Each number is 50 + 10 x the weight over its row's rms, rounded and kept within 0 to 99. Layers, rows and columns count from 0. The size before them is the row's rms in percent of the matrix's.

# up: layer 4 MLP up, 512x128, rms 0.19, rows 227-253, columns 0-127
# down: layer 4 MLP down (transposed), 512x128, rms 0.184, rows 227-253, columns 0-127
up227 099:60 56 71 73 54 47 55 51 48 42 61 67 68 42 73 49 64 40 41 41 50 38 45 38 61 58 44 60 53 55 41 38 49 41 27 54 46 66 58 61 57 43 48 51 63 52 63 46 43 48 50 62 57 58 68 39 66 56 45 45 53 35 42 51 46 61 36 49 43 42 44 57 37 48 58 53 59 48 49 55 49 55 61 50 45 56 39 55 44 42 53 66 49 46 53 41 57 40 49 40 53 22 62 43 33 52 53 59 64 68 44 44 48 40 44 43 58 55 40 52 57 49 43 87 49 52 37 47
down227 092:55 47 22 40 51 52 44 52 66 62 48 51 52 57 35 55 42 48 59 52 45 54 59 68 46 52 50 46 33 47 63 61 50 47 68 57 58 33 47 37 50 57 55 61 48 44 38 50 33 44 50 46 57 56 51 47 41 58 42 50 63 67 53 42 25 52 54 61 46 52 53 37 63 67 47 54 28 66 41 56 37 41 38 35 41 63 59 45 52 31 36 51 59 59 51 69 59 67 51 48 45 77 48 44 62 45 24 55 57 45 54 62 39 59 53 50 44 60 49 44 44 58 61 39 45 38 48 55
up228 109:59 57 49 55 37 39 50 75 46 48 46 50 42 42 65 53 46 49 51 57 45 68 27 52 64 69 45 34 46 51 38 51 53 51 46 45 46 42 38 19 51 57 54 38 62 45 55 46 58 52 39 41 67 49 56 47 46 47 63 50 54 53 50 62 39 36 45 47 52 38 26 47 50 53 42 55 44 56 60 55 71 34 67 41 42 52 41 32 38 45 52 62 58 47 49 65 55 41 59 37 67 55 36 36 50 51 41 51 34 66 63 53 43 59 32 34 45 59 55 48 50 63 46 59 36 54 53 61
down228 108:31 39 31 47 65 42 47 54 61 50 51 58 41 41 36 51 66 63 36 39 31 51 67 62 52 42 41 59 77 37 51 56 50 39 62 51 32 52 54 36 61 48 57 52 42 44 44 30 49 51 53 47 36 51 66 57 40 46 46 59 61 58 52 44 65 59 52 64 50 74 54 45 37 52 59 39 49 56 49 47 33 48 65 48 63 42 46 65 55 66 64 42 52 51 48 48 34 53 42 42 49 48 38 57 45 44 61 46 51 37 61 40 57 67 46 47 41 38 34 42 49 28 60 36 48 58 52 57
up229 104:53 48 55 52 46 76 56 62 48 59 32 59 41 54 56 73 67 46 45 53 77 45 69 55 46 54 41 42 45 42 63 33 41 47 56 60 59 46 48 57 40 54 56 55 37 39 49 60 50 61 66 44 49 46 65 45 42 51 44 64 42 53 62 70 50 46 55 39 57 49 57 53 46 40 69 46 62 41 59 62 50 54 47 50 49 43 54 39 52 65 57 50 48 56 36 41 57 59 74 53 66 41 35 50 21 57 48 38 50 41 44 49 61 56 38 40 53 38 48 45 32 53 42 57 71 51 53 56
down229 093:49 53 60 44 51 49 46 24 67 63 63 43 47 47 43 32 53 46 59 46 32 54 52 40 53 32 59 53 44 49 30 62 55 50 44 47 67 48 53 35 45 49 54 48 48 50 45 62 59 48 55 65 51 44 39 61 57 40 56 34 50 60 48 38 55 53 43 50 26 51 52 46 54 39 32 63 41 66 27 42 41 52 36 43 59 66 55 43 56 49 46 51 49 55 55 50 43 43 27 58 55 50 66 43 81 50 66 45 35 58 63 58 34 53 42 48 61 51 44 61 36 58 41 56 34 49 51 45
up230 110:51 52 60 31 32 51 39 46 56 52 45 47 52 47 61 55 50 52 39 45 53 58 48 64 59 38 57 53 47 36 58 32 71 51 55 56 68 30 41 68 54 73 61 46 45 60 57 40 58 57 55 60 41 38 45 57 48 62 62 50 47 36 60 35 38 42 52 58 29 59 37 41 50 39 39 46 60 45 45 57 59 75 56 54 38 54 63 51 42 52 64 49 41 39 43 45 41 72 61 54 56 50 45 41 35 50 41 39 35 47 60 59 64 44 26 51 38 62 42 54 38 48 45 47 54 59 46 55
down230 096:54 46 47 64 63 54 58 54 46 37 53 51 46 62 36 55 63 47 58 51 50 38 48 27 51 53 54 39 48 50 32 55 39 46 44 35 42 64 62 30 45 21 50 53 67 46 36 46 48 50 63 46 56 52 50 50 43 63 64 41 55 53 38 68 71 61 48 57 49 51 59 59 47 68 51 42 50 62 47 62 41 35 41 60 63 50 35 33 47 43 58 52 52 48 69 40 50 48 31 51 45 51 52 48 55 41 59 65 66 56 58 61 57 62 57 49 66 35 44 39 49 39 45 69 44 37 69 45
up231 101:54 38 46 43 39 33 36 31 49 54 47 47 46 40 58 42 47 30 26 49 70 43 53 49 56 55 54 46 62 47 34 57 59 44 48 61 58 46 53 56 57 57 58 56 76 46 56 37 55 63 43 55 52 55 59 52 53 40 54 65 54 74 48 58 48 62 64 53 53 42 56 67 36 38 64 51 52 35 63 64 47 50 51 34 28 59 68 56 54 51 47 68 44 47 48 34 31 45 60 63 40 43 55 52 35 57 49 57 52 47 41 65 45 62 45 60 42 38 40 63 48 44 55 63 46 62 37 46
down231 101:64 59 58 58 57 38 73 50 58 51 47 60 59 53 29 44 67 74 56 35 54 57 49 37 57 43 41 64 44 50 58 52 32 37 34 48 48 31 55 56 44 54 59 54 45 48 33 50 52 37 45 43 38 53 55 52 60 68 53 44 54 39 44 37 47 44 42 67 57 41 56 42 41 58 66 51 51 46 51 62 71 34 44 49 50 52 47 55 44 28 33 49 43 54 47 60 44 33 43 47 59 39 49 48 42 56 42 64 58 58 67 42 46 84 56 57 62 46 60 45 40 54 53 50 39 53 57 48
up232 095:48 54 47 35 59 54 47 55 58 60 54 54 43 63 57 70 48 43 39 44 45 51 49 44 59 34 40 67 42 41 54 61 55 64 56 40 39 44 57 36 45 37 40 45 39 33 59 48 29 41 47 41 38 53 52 69 46 57 55 46 62 56 28 40 45 34 47 56 47 46 48 53 68 36 51 37 44 32 43 79 53 35 52 36 60 55 47 40 55 33 55 55 66 55 37 70 51 55 59 45 64 44 51 42 50 68 41 45 41 57 51 63 49 62 46 45 43 55 62 62 54 62 62 63 43 63 56 45
down232 100:48 60 38 55 39 65 48 49 60 32 42 55 62 27 43 35 48 54 58 48 51 47 48 57 41 52 52 60 49 60 19 26 54 53 48 56 53 58 40 63 61 65 43 60 56 47 54 54 55 46 58 61 57 41 62 55 39 39 50 43 43 32 59 52 42 49 67 40 35 55 36 34 29 66 37 54 46 52 41 43 47 66 42 49 44 45 47 52 42 62 57 49 49 54 44 43 40 63 46 35 34 60 56 53 41 40 54 45 56 33 54 34 47 31 59 50 53 70 47 48 40 34 43 45 52 34 46 65
up233 098:43 48 62 61 55 50 28 54 58 58 57 61 44 61 51 53 56 44 58 39 53 62 49 55 45 47 28 68 55 70 63 46 46 46 57 61 39 39 26 52 54 47 59 52 41 43 53 58 55 31 51 37 55 46 17 50 53 30 50 43 39 69 54 38 41 40 47 34 56 66 58 56 42 53 55 54 53 56 41 62 48 49 31 46 57 58 56 58 44 44 54 50 39 60 32 48 40 51 58 64 59 55 44 55 48 55 39 57 48 48 42 61 51 58 40 27 42 54 38 50 63 55 38 50 71 52 70 48
down233 106:44 53 66 54 39 64 52 44 45 41 51 57 46 31 44 37 53 51 64 49 54 67 38 46 65 52 58 41 37 45 47 49 55 30 49 64 48 57 66 49 46 49 33 59 67 49 52 44 30 55 50 50 36 48 50 66 58 40 47 36 52 46 61 50 61 61 67 70 44 49 56 49 58 39 56 37 51 36 43 38 49 50 46 36 50 48 53 56 39 42 36 54 50 58 55 53 61 47 46 41 52 46 62 35 69 70 61 55 67 52 59 50 52 31 67 40 61 62 51 42 48 54 53 25 61 40 26 61
up234 102:47 58 46 62 39 38 30 50 55 66 51 56 49 44 64 62 51 42 46 23 48 58 57 39 75 58 41 49 44 52 42 43 63 50 44 64 37 47 45 45 69 63 63 33 59 51 49 44 51 60 58 48 46 54 43 68 34 27 56 51 52 45 39 65 40 41 45 61 52 46 63 43 42 38 43 40 65 45 30 42 39 34 37 56 42 44 53 36 50 56 65 52 49 50 57 50 43 52 63 43 53 48 49 60 46 48 48 59 40 36 34 74 50 50 37 41 42 58 50 52 39 65 34 63 44 46 56 52
down234 111:52 39 45 50 62 48 53 47 57 33 57 46 46 45 61 46 58 40 66 55 60 59 44 55 51 36 48 59 40 53 38 43 46 43 48 61 50 52 55 67 54 46 52 58 58 49 46 73 42 55 46 49 43 43 62 56 55 41 49 50 52 61 53 37 42 48 54 50 41 55 52 35 59 41 67 42 49 71 47 38 59 54 63 43 51 61 66 45 49 48 59 47 53 29 37 41 53 51 49 46 40 71 46 53 56 70 60 40 51 61 44 67 52 38 34 53 94 49 35 51 31 61 41 46 65 45 36 30
up235 087:54 38 49 41 52 54 38 47 56 36 74 67 58 38 66 67 43 43 44 47 56 37 45 60 46 42 41 54 48 49 50 45 49 41 43 47 50 54 60 44 62 59 46 28 50 37 34 51 53 61 48 47 61 42 50 69 54 68 41 55 58 33 55 66 76 32 46 52 54 55 55 39 49 51 39 63 53 64 54 48 50 47 44 55 62 30 60 33 52 45 44 49 41 73 62 46 33 51 46 49 64 56 51 55 36 49 44 53 47 35 57 53 46 46 50 48 47 40 71 63 50 55 46 62 33 37 30 62
down235 089:47 67 59 82 29 30 50 40 44 56 39 40 46 50 56 37 47 61 61 37 40 51 53 38 32 36 55 43 35 39 41 53 38 45 47 48 42 63 55 43 38 38 42 61 62 55 51 51 63 50 38 62 47 61 43 47 47 42 58 41 41 54 41 64 35 64 43 48 44 36 61 35 64 59 50 34 55 54 32 53 41 48 26 64 40 56 47 54 46 44 56 44 52 36 40 66 59 54 40 42 45 51 44 63 40 56 45 57 51 55 37 47 48 44 46 51 32 31 42 43 40 56 53 46 64 50 61 53
up236 090:52 46 46 37 52 52 51 46 46 64 58 31 55 31 36 40 27 58 51 60 39 41 59 53 42 53 56 67 52 42 60 46 39 48 45 41 59 36 49 77 49 39 34 54 45 52 41 56 54 33 42 39 30 49 46 36 55 61 27 66 27 47 58 44 42 55 53 51 55 46 49 44 51 52 46 49 43 55 59 52 54 69 32 61 66 68 26 42 58 46 44 43 38 58 55 48 33 52 48 73 46 38 43 51 59 56 46 49 53 47 43 58 64 39 64 49 56 50 35 38 44 58 55 57 56 54 56 55
down236 091:38 65 45 44 26 49 51 51 56 57 53 58 54 44 51 52 51 47 54 41 44 62 40 42 43 45 58 43 36 49 56 57 60 44 47 58 49 42 54 35 52 47 44 50 39 38 72 40 42 68 35 54 40 58 49 64 57 40 50 33 53 42 41 65 63 35 61 55 69 33 44 48 46 38 54 44 62 57 32 60 32 50 54 55 28 48 64 51 38 56 31 74 58 40 41 50 55 62 51 42 39 36 55 50 46 50 42 43 70 61 45 61 38 63 28 39 54 49 65 59 52 63 48 37 48 42 48 49
up237 102:54 48 46 38 32 38 53 55 73 67 54 57 49 68 58 50 40 54 51 53 43 62 47 55 62 54 50 40 35 66 26 44 55 37 43 55 46 42 39 57 48 42 55 57 44 63 58 50 38 64 39 49 51 48 47 48 62 59 54 40 51 62 73 38 42 52 39 54 53 50 56 53 41 56 58 50 58 61 54 46 40 46 49 68 43 80 56 57 61 47 52 60 42 54 51 41 33 49 78 33 51 73 37 41 48 48 46 55 52 52 61 40 45 50 51 50 47 23 31 62 55 44 58 60 50 54 50 59
down237 100:40 40 54 62 54 47 38 41 35 38 44 43 63 43 52 58 42 45 52 51 54 35 42 58 49 54 54 52 38 30 57 50 36 67 51 48 43 46 47 30 48 49 39 36 50 44 53 41 54 47 65 43 35 61 50 43 33 59 48 51 44 50 39 51 57 70 49 42 56 60 46 50 55 45 42 38 44 27 46 64 51 52 34 50 67 31 37 46 40 54 51 57 50 21 50 56 65 46 17 60 51 46 58 41 50 51 59 56 45 44 46 53 75 46 48 51 47 66 65 31 50 33 41 38 46 41 54 44
up238 094:51 29 58 59 68 55 63 70 43 52 62 51 63 61 39 54 74 66 46 59 52 40 54 62 51 38 42 60 53 56 55 52 60 36 33 35 54 32 51 44 49 51 59 58 52 51 54 65 40 50 66 55 53 70 56 35 32 65 52 52 46 55 50 49 60 51 47 50 57 67 37 48 50 49 57 60 54 55 46 58 64 36 51 59 47 58 55 54 55 54 53 60 32 56 34 56 29 45 64 46 57 32 50 56 49 52 65 54 52 63 57 39 48 43 50 65 69 42 49 67 63 46 72 56 39 62 46 54
down238 098:45 55 47 33 35 51 38 50 69 55 51 58 42 43 56 58 46 49 65 54 65 63 50 44 50 56 54 58 46 43 48 32 47 42 56 58 44 58 44 65 66 54 39 60 48 44 43 65 53 43 38 50 45 44 54 53 67 27 34 44 44 38 44 41 38 38 59 49 44 58 48 54 52 70 36 60 52 46 47 33 36 68 65 40 54 32 49 55 53 48 39 37 53 56 43 30 74 61 55 65 38 69 26 44 72 44 46 53 41 48 47 46 58 53 54 36 40 55 46 47 35 60 42 60 50 56 51 56
up239 095:40 36 54 41 51 36 46 48 52 47 55 33 63 39 57 50 62 38 46 41 56 51 51 43 53 39 57 53 50 51 50 62 48 63 40 37 51 54 33 47 50 64 52 33 51 44 47 32 57 39 41 64 64 45 36 35 45 61 39 69 53 47 38 51 42 62 63 66 42 57 59 53 50 54 46 42 52 47 48 40 48 35 58 39 52 50 69 37 26 53 48 54 40 73 57 48 57 28 29 46 30 47 44 61 44 36 42 47 51 49 38 50 62 53 65 53 53 70 47 54 51 31 40 43 52 38 69 42
down239 102:68 64 46 52 49 45 60 50 52 47 75 38 58 46 36 56 46 58 59 53 55 46 48 49 44 61 59 59 45 67 41 55 51 61 37 41 53 37 60 53 82 47 39 63 58 47 51 36 58 46 44 57 45 50 31 61 38 43 38 41 37 46 43 53 33 50 45 49 53 49 58 47 55 61 64 54 56 31 43 61 45 61 43 48 39 54 43 50 50 55 50 66 49 62 45 50 45 64 57 53 47 61 42 34 53 49 65 46 49 66 11 49 39 36 61 38 59 51 31 45 39 62 51 45 45 61 54 59
up240 101:60 49 61 54 68 60 55 45 61 45 60 59 59 50 43 52 55 60 64 54 49 50 40 46 53 57 44 39 28 44 39 56 45 67 45 56 43 39 54 64 68 42 40 26 56 50 45 46 50 43 43 59 53 43 86 54 37 43 56 48 73 56 52 34 54 41 51 41 65 29 48 31 49 45 50 61 53 64 63 61 40 54 46 37 68 42 45 50 53 62 54 60 55 53 55 50 42 47 59 48 62 46 39 47 63 41 53 36 39 63 45 41 32 57 54 58 53 50 39 62 33 43 51 36 43 44 61 47
down240 099:46 58 58 49 30 54 44 57 47 59 34 43 35 58 53 56 47 69 43 45 45 49 56 62 47 59 52 49 38 51 42 64 71 59 49 52 61 51 57 28 37 53 52 64 44 78 64 55 46 53 65 53 56 47 48 46 48 46 48 45 50 56 56 54 16 47 56 54 58 58 45 52 38 41 44 38 39 45 47 32 46 34 51 39 57 65 50 66 65 37 62 67 65 46 53 40 53 53 46 47 50 77 47 54 45 56 48 60 47 46 51 64 52 49 46 31 65 49 43 46 65 42 58 46 55 53 25 55
up241 094:44 57 55 48 39 46 70 65 47 60 49 67 55 63 50 37 50 71 47 50 57 44 42 51 24 50 46 76 48 64 71 47 49 47 50 43 53 58 43 66 63 55 45 52 50 55 45 43 36 41 49 49 55 40 59 42 68 63 49 43 31 60 42 42 58 46 54 60 47 51 35 70 51 44 55 51 46 38 48 63 52 47 53 41 26 56 34 42 21 48 36 38 51 50 40 64 49 45 49 44 47 46 43 42 49 54 53 48 42 51 47 56 67 41 41 41 60 64 66 32 56 63 52 55 46 67 52 60
down241 102:34 44 54 57 57 41 46 43 35 49 43 55 54 42 39 62 41 36 64 63 41 67 58 58 61 40 44 53 60 35 35 48 33 70 46 75 44 33 41 34 46 50 50 38 40 47 47 43 59 54 49 58 59 51 43 46 48 40 48 56 60 53 44 53 46 42 37 33 39 58 55 47 48 66 41 50 50 62 50 59 55 53 39 40 73 46 56 63 70 54 49 45 38 42 60 54 65 60 60 46 72 48 55 80 60 54 48 63 70 39 53 43 57 34 55 59 56 53 46 56 46 37 40 45 51 45 53 59
up242 090:35 48 60 74 49 62 50 48 46 47 43 59 49 50 40 50 57 51 42 38 47 46 44 67 57 51 51 49 64 67 51 50 62 51 52 31 55 46 60 66 66 58 26 54 56 58 45 62 68 46 76 42 47 38 57 44 45 65 44 48 61 57 66 42 63 52 41 51 36 39 31 29 38 60 59 49 58 59 47 61 42 48 48 39 36 45 39 49 28 58 51 49 45 45 51 62 55 73 52 59 45 49 46 42 29 43 46 55 32 49 44 58 51 49 45 61 53 42 56 60 56 45 60 56 34 59 56 34
down242 094:60 38 36 30 64 49 44 46 48 43 41 39 53 63 44 40 51 43 45 59 44 67 46 59 46 56 60 45 46 28 52 61 49 57 41 49 58 46 44 37 64 26 54 51 40 50 47 43 40 48 25 61 57 57 44 58 48 41 55 55 53 55 64 47 33 43 56 55 50 45 44 46 47 43 35 51 39 33 59 51 46 62 51 45 55 62 31 47 56 58 40 64 43 39 49 55 54 48 55 35 57 63 45 53 57 62 56 64 69 66 14 51 56 41 50 36 47 48 47 45 43 40 41 26 53 55 29 51
up243 112:38 49 40 18 56 43 42 36 51 55 46 47 66 59 60 58 48 43 50 51 32 53 40 50 51 59 36 62 42 52 69 65 43 56 62 50 44 44 69 53 36 50 71 36 51 35 47 42 46 52 51 37 58 36 49 45 53 54 58 55 49 35 48 55 50 52 40 49 64 50 37 79 43 58 41 37 49 46 44 59 51 49 69 54 24 42 48 63 43 54 52 47 47 42 57 42 40 63 55 35 57 44 62 48 48 61 32 49 40 32 51 48 46 59 48 42 48 36 55 29 70 49 44 50 60 59 51 55
down243 104:37 32 58 53 54 50 56 62 44 63 41 47 47 50 45 36 58 51 73 34 56 44 52 53 63 46 58 42 49 61 60 40 48 40 48 40 39 45 48 49 52 56 43 48 42 56 61 42 55 53 32 33 68 67 45 62 65 74 44 55 44 49 26 52 48 41 48 47 43 46 39 43 66 49 59 51 43 44 52 38 51 49 50 57 67 57 49 62 38 50 43 46 52 55 62 64 54 75 58 49 61 33 20 68 69 44 47 36 69 41 53 54 39 47 71 50 50 57 53 56 44 45 58 49 51 53 45 56
up244 088:55 45 54 37 54 60 51 51 44 60 62 43 60 47 65 56 50 35 60 55 49 50 57 76 65 44 41 49 43 59 55 30 50 43 49 56 46 44 50 39 67 37 52 23 61 57 26 39 72 40 47 62 46 36 48 40 58 50 41 41 57 53 66 50 59 45 35 43 50 50 46 61 50 30 48 72 42 52 35 54 42 36 37 58 59 46 29 45 54 57 54 52 46 71 60 43 42 61 52 46 53 31 57 44 55 48 44 53 46 41 40 41 54 50 54 44 59 34 66 57 46 32 51 55 44 62 37 58
down244 099:71 54 40 58 47 54 63 67 55 43 41 50 55 56 37 48 64 73 43 72 44 71 41 35 35 49 41 54 51 51 53 49 48 49 51 60 52 56 54 47 46 46 34 46 44 55 60 41 32 50 40 40 48 48 46 55 56 57 38 29 61 48 47 47 59 50 57 66 46 57 56 60 56 61 46 44 61 30 47 48 52 57 63 48 42 50 64 50 51 31 57 39 41 43 61 52 46 69 42 40 64 62 59 46 61 47 60 69 36 43 37 65 32 47 63 74 35 63 50 63 54 63 53 48 52 43 58 43
up245 089:53 66 47 48 49 51 30 54 61 51 56 47 63 63 60 51 55 55 22 53 58 54 54 31 59 43 46 61 51 80 64 40 63 55 36 41 48 50 47 48 39 51 63 29 37 52 47 55 73 40 54 50 38 41 49 49 30 51 34 52 57 65 49 44 56 43 28 52 44 58 47 49 46 30 52 48 52 54 59 54 40 49 54 58 43 45 46 55 41 30 51 47 44 64 39 62 41 49 67 53 67 39 59 48 30 49 40 49 56 36 42 45 44 44 64 47 55 47 40 50 54 35 52 46 60 53 39 66
down245 090:41 36 55 57 61 53 56 55 49 40 52 72 54 40 45 58 38 47 65 56 47 44 67 61 36 56 51 44 64 33 37 48 34 49 61 62 54 49 46 60 65 42 33 55 60 58 60 38 45 47 39 36 51 58 56 57 65 59 63 47 50 27 55 61 52 54 69 53 71 46 60 45 54 65 60 47 54 54 40 66 60 55 47 50 58 65 57 47 69 70 49 50 45 40 61 44 58 53 49 44 42 76 38 47 53 55 52 43 58 45 39 53 60 55 46 48 58 34 51 65 51 62 64 50 36 38 54 30
up246 114:43 57 42 36 55 56 40 33 40 55 47 44 42 54 67 72 55 42 29 62 63 62 26 59 55 54 47 47 67 43 42 57 55 55 45 40 54 41 35 72 30 52 47 40 51 32 65 37 65 50 63 54 46 42 53 53 57 58 51 70 42 53 39 56 40 49 48 52 55 59 54 44 57 57 52 68 41 53 47 66 52 70 52 62 61 51 54 35 41 50 63 60 28 41 50 42 68 44 40 49 46 38 56 28 45 43 44 50 42 45 50 42 55 67 57 49 47 52 45 54 69 43 55 42 54 46 49 48
down246 118:56 66 50 26 40 57 38 51 60 55 58 54 65 53 47 50 44 64 47 49 34 58 39 47 55 55 55 50 67 36 54 57 46 49 57 51 48 55 65 50 54 44 20 38 60 35 37 45 55 58 46 44 41 56 64 46 50 46 45 48 53 41 60 47 60 52 63 35 56 42 42 33 36 40 59 60 38 61 44 57 62 64 55 40 55 44 53 46 60 67 65 49 57 59 43 59 62 54 31 58 43 47 30 55 68 56 72 57 69 62 69 50 52 37 40 60 53 40 60 49 54 41 50 33 62 44 50 59
up247 101:50 57 37 48 52 52 50 63 52 51 61 47 38 56 48 44 56 64 57 53 48 50 77 50 52 40 51 44 58 66 62 62 34 57 47 49 41 35 57 55 53 53 55 62 37 66 64 55 50 43 32 50 44 63 48 37 36 38 41 49 66 65 59 53 49 49 45 49 46 59 47 70 59 37 74 53 46 59 45 60 59 39 56 50 63 63 54 62 50 56 55 25 52 54 43 37 63 66 59 48 52 39 49 43 27 55 50 65 44 53 41 48 60 73 52 45 48 50 60 51 44 62 41 43 46 30 44 75
down247 097:63 33 44 45 35 54 58 52 41 64 52 33 48 56 57 50 40 55 55 42 38 59 56 26 37 49 48 48 60 30 42 51 55 38 72 50 60 43 68 47 61 43 68 60 44 44 29 50 62 67 46 55 53 41 57 66 60 56 49 44 34 44 51 42 35 50 52 52 40 42 47 47 38 55 36 73 44 51 43 53 53 52 36 39 38 44 59 57 29 58 33 68 62 61 51 50 36 55 56 51 38 60 73 45 50 35 44 42 45 57 46 52 49 47 57 56 41 61 42 47 64 50 45 44 41 49 65 39
up248 096:60 58 42 38 31 62 48 67 43 50 64 41 41 51 50 67 40 52 69 47 42 47 43 17 46 38 60 49 55 55 46 42 56 45 35 56 64 53 45 45 53 33 67 36 52 50 48 38 52 64 55 70 64 51 40 72 55 36 54 51 52 49 48 52 52 49 40 54 35 31 51 51 57 32 48 45 41 36 41 31 57 33 48 47 39 45 53 45 42 42 52 59 58 53 52 58 43 44 53 46 42 47 66 65 57 37 53 53 61 54 39 44 45 52 76 33 60 60 41 31 44 54 41 56 51 58 55 46
down248 100:53 44 38 61 30 31 42 58 60 45 57 61 50 48 44 36 46 43 39 52 69 49 64 65 46 58 68 61 31 43 68 52 42 45 52 41 50 50 32 36 49 63 30 68 58 41 42 49 40 38 42 35 49 59 52 29 58 68 55 51 58 47 49 51 53 53 54 45 71 52 57 36 59 67 57 39 44 70 36 52 49 44 58 55 43 50 50 45 43 66 36 55 41 40 55 52 42 60 55 50 62 56 28 45 51 43 55 46 58 53 51 41 49 58 32 56 56 47 52 55 27 52 55 44 62 62 53 65
up249 095:49 58 47 60 43 34 58 56 47 46 50 65 64 60 58 32 45 40 57 44 34 61 62 41 73 42 48 51 61 53 33 40 52 55 41 43 45 56 51 64 57 43 52 56 39 40 37 57 55 41 52 34 48 60 73 48 38 40 44 61 48 56 65 44 54 49 27 50 30 58 43 58 41 35 56 64 50 49 57 72 48 42 42 53 47 72 64 57 31 56 41 47 58 55 57 61 46 41 50 43 65 51 43 50 58 54 56 40 43 48 42 57 48 46 57 53 69 49 42 42 55 59 49 63 26 71 57 49
down249 098:50 33 45 26 64 54 38 46 48 56 42 48 47 54 42 54 54 43 37 39 75 46 30 49 26 46 65 48 51 49 55 43 46 46 52 57 57 50 52 42 48 62 44 38 59 41 64 42 45 51 37 49 58 33 25 54 59 45 55 55 42 45 57 47 45 51 58 63 67 43 60 45 57 57 54 53 63 52 59 36 50 51 49 65 43 26 43 47 67 37 49 44 37 42 42 30 55 54 41 63 34 42 53 44 29 51 32 61 60 39 63 43 60 47 43 66 49 49 50 53 41 56 53 53 64 28 51 47
up250 097:45 38 41 45 53 68 67 35 41 55 47 41 52 45 52 55 53 61 40 39 55 45 37 46 37 56 42 62 62 61 40 45 67 56 52 35 62 68 58 45 52 48 77 38 54 52 45 53 48 39 38 40 62 53 53 57 53 53 73 48 40 37 60 66 68 49 47 35 45 49 42 60 58 28 55 62 48 60 64 54 42 37 58 38 44 52 42 46 41 42 48 41 59 47 41 48 44 48 46 51 58 32 47 43 38 50 50 43 59 57 51 39 73 41 50 57 60 48 61 46 39 68 50 49 42 62 81 44
down250 104:46 50 57 46 40 45 22 61 61 56 61 57 57 62 54 39 37 58 55 35 53 61 40 50 50 58 48 46 65 40 53 52 40 53 45 52 36 32 40 60 58 41 18 52 59 46 32 31 40 48 45 49 46 36 50 43 68 45 49 43 67 48 41 41 57 55 42 56 52 56 47 60 43 48 53 55 44 55 60 44 65 41 46 67 46 58 62 71 37 61 48 63 50 57 41 56 68 53 50 52 34 67 48 32 50 46 60 66 51 48 42 67 39 60 46 32 50 56 50 56 63 55 64 63 56 43 44 41
up251 105:54 45 41 50 71 53 33 46 44 44 54 40 44 28 53 56 40 62 50 46 66 52 57 31 54 50 32 41 44 50 36 48 45 61 51 58 36 39 66 49 50 52 67 45 60 50 43 56 39 55 55 35 49 60 39 57 58 43 67 40 61 34 60 48 41 32 47 33 52 43 43 49 42 46 63 38 56 38 49 41 46 47 40 32 54 46 40 63 55 47 70 65 71 55 48 48 56 41 49 54 51 56 50 45 48 37 74 62 45 40 51 63 52 58 46 47 41 66 59 35 55 82 53 57 51 52 46 37
down251 100:53 60 55 31 45 38 47 45 46 44 46 36 38 50 51 49 36 38 57 47 29 60 40 66 26 57 61 77 66 55 56 27 47 23 47 58 47 64 49 41 48 40 24 65 69 57 69 47 54 55 36 53 60 43 53 47 47 58 48 69 53 48 54 54 52 52 60 59 45 46 57 46 52 44 50 43 52 49 54 61 46 46 48 46 62 52 64 51 50 29 28 61 52 38 62 58 57 62 47 48 49 60 59 44 49 54 38 50 41 46 48 38 46 45 49 44 45 32 49 56 67 45 39 42 42 46 48 42
up252 098:63 43 24 52 51 41 54 50 36 52 48 52 63 55 44 59 63 27 50 56 51 46 51 73 57 61 55 57 59 39 51 56 31 40 53 47 50 45 47 47 63 61 40 45 59 53 63 28 58 69 50 48 62 61 51 53 54 47 49 57 44 70 43 48 55 40 51 50 43 67 43 50 70 38 48 59 59 43 52 40 44 42 67 72 65 49 38 55 38 45 57 59 44 52 28 44 51 64 72 49 32 41 52 59 50 38 43 46 40 66 36 39 57 46 44 39 60 37 46 36 49 58 53 49 49 44 63 41
down252 105:68 53 55 61 50 38 44 42 51 69 27 62 53 51 46 49 44 63 47 58 46 43 47 49 56 49 51 47 54 51 38 36 44 52 43 49 49 46 48 40 43 37 40 32 59 41 54 84 42 39 61 41 36 52 56 49 51 40 39 39 40 50 59 61 47 46 48 47 40 58 41 54 39 44 21 39 56 55 56 45 51 59 47 39 50 50 38 43 68 51 47 52 65 58 71 49 50 56 41 48 61 40 49 44 40 68 31 56 68 55 70 46 36 34 71 47 69 48 41 46 62 60 41 44 48 42 53 47
up253 100:79 72 56 64 47 61 59 46 67 61 67 44 58 46 51 57 64 48 52 51 57 37 50 35 53 39 58 50 52 64 41 45 72 45 30 66 62 54 54 56 42 53 48 29 34 51 36 54 43 50 39 41 50 52 48 48 54 54 53 46 52 52 44 56 60 51 40 47 46 72 52 44 57 42 55 55 41 33 44 46 47 45 45 49 54 56 42 59 53 42 49 49 68 53 19 54 33 52 38 41 45 42 59 57 49 48 54 72 44 61 37 53 44 54 55 36 69 61 38 39 44 64 50 40 40 65 44 44
down253 102:35 32 58 44 70 42 39 65 28 57 27 52 43 59 43 52 61 48 57 55 63 49 42 65 35 45 56 34 42 59 36 45 46 49 58 57 67 48 33 54 47 50 44 51 47 44 58 40 49 53 41 47 51 62 59 63 51 58 59 50 42 56 60 49 55 44 81 47 60 44 62 59 59 55 40 50 48 63 44 49 41 35 50 41 62 48 38 49 43 52 57 60 35 43 62 36 38 43 52 55 48 62 51 53 55 41 49 27 53 42 54 39 52 29 27 44 29 47 56 58 60 53 48 55 65 45 33 55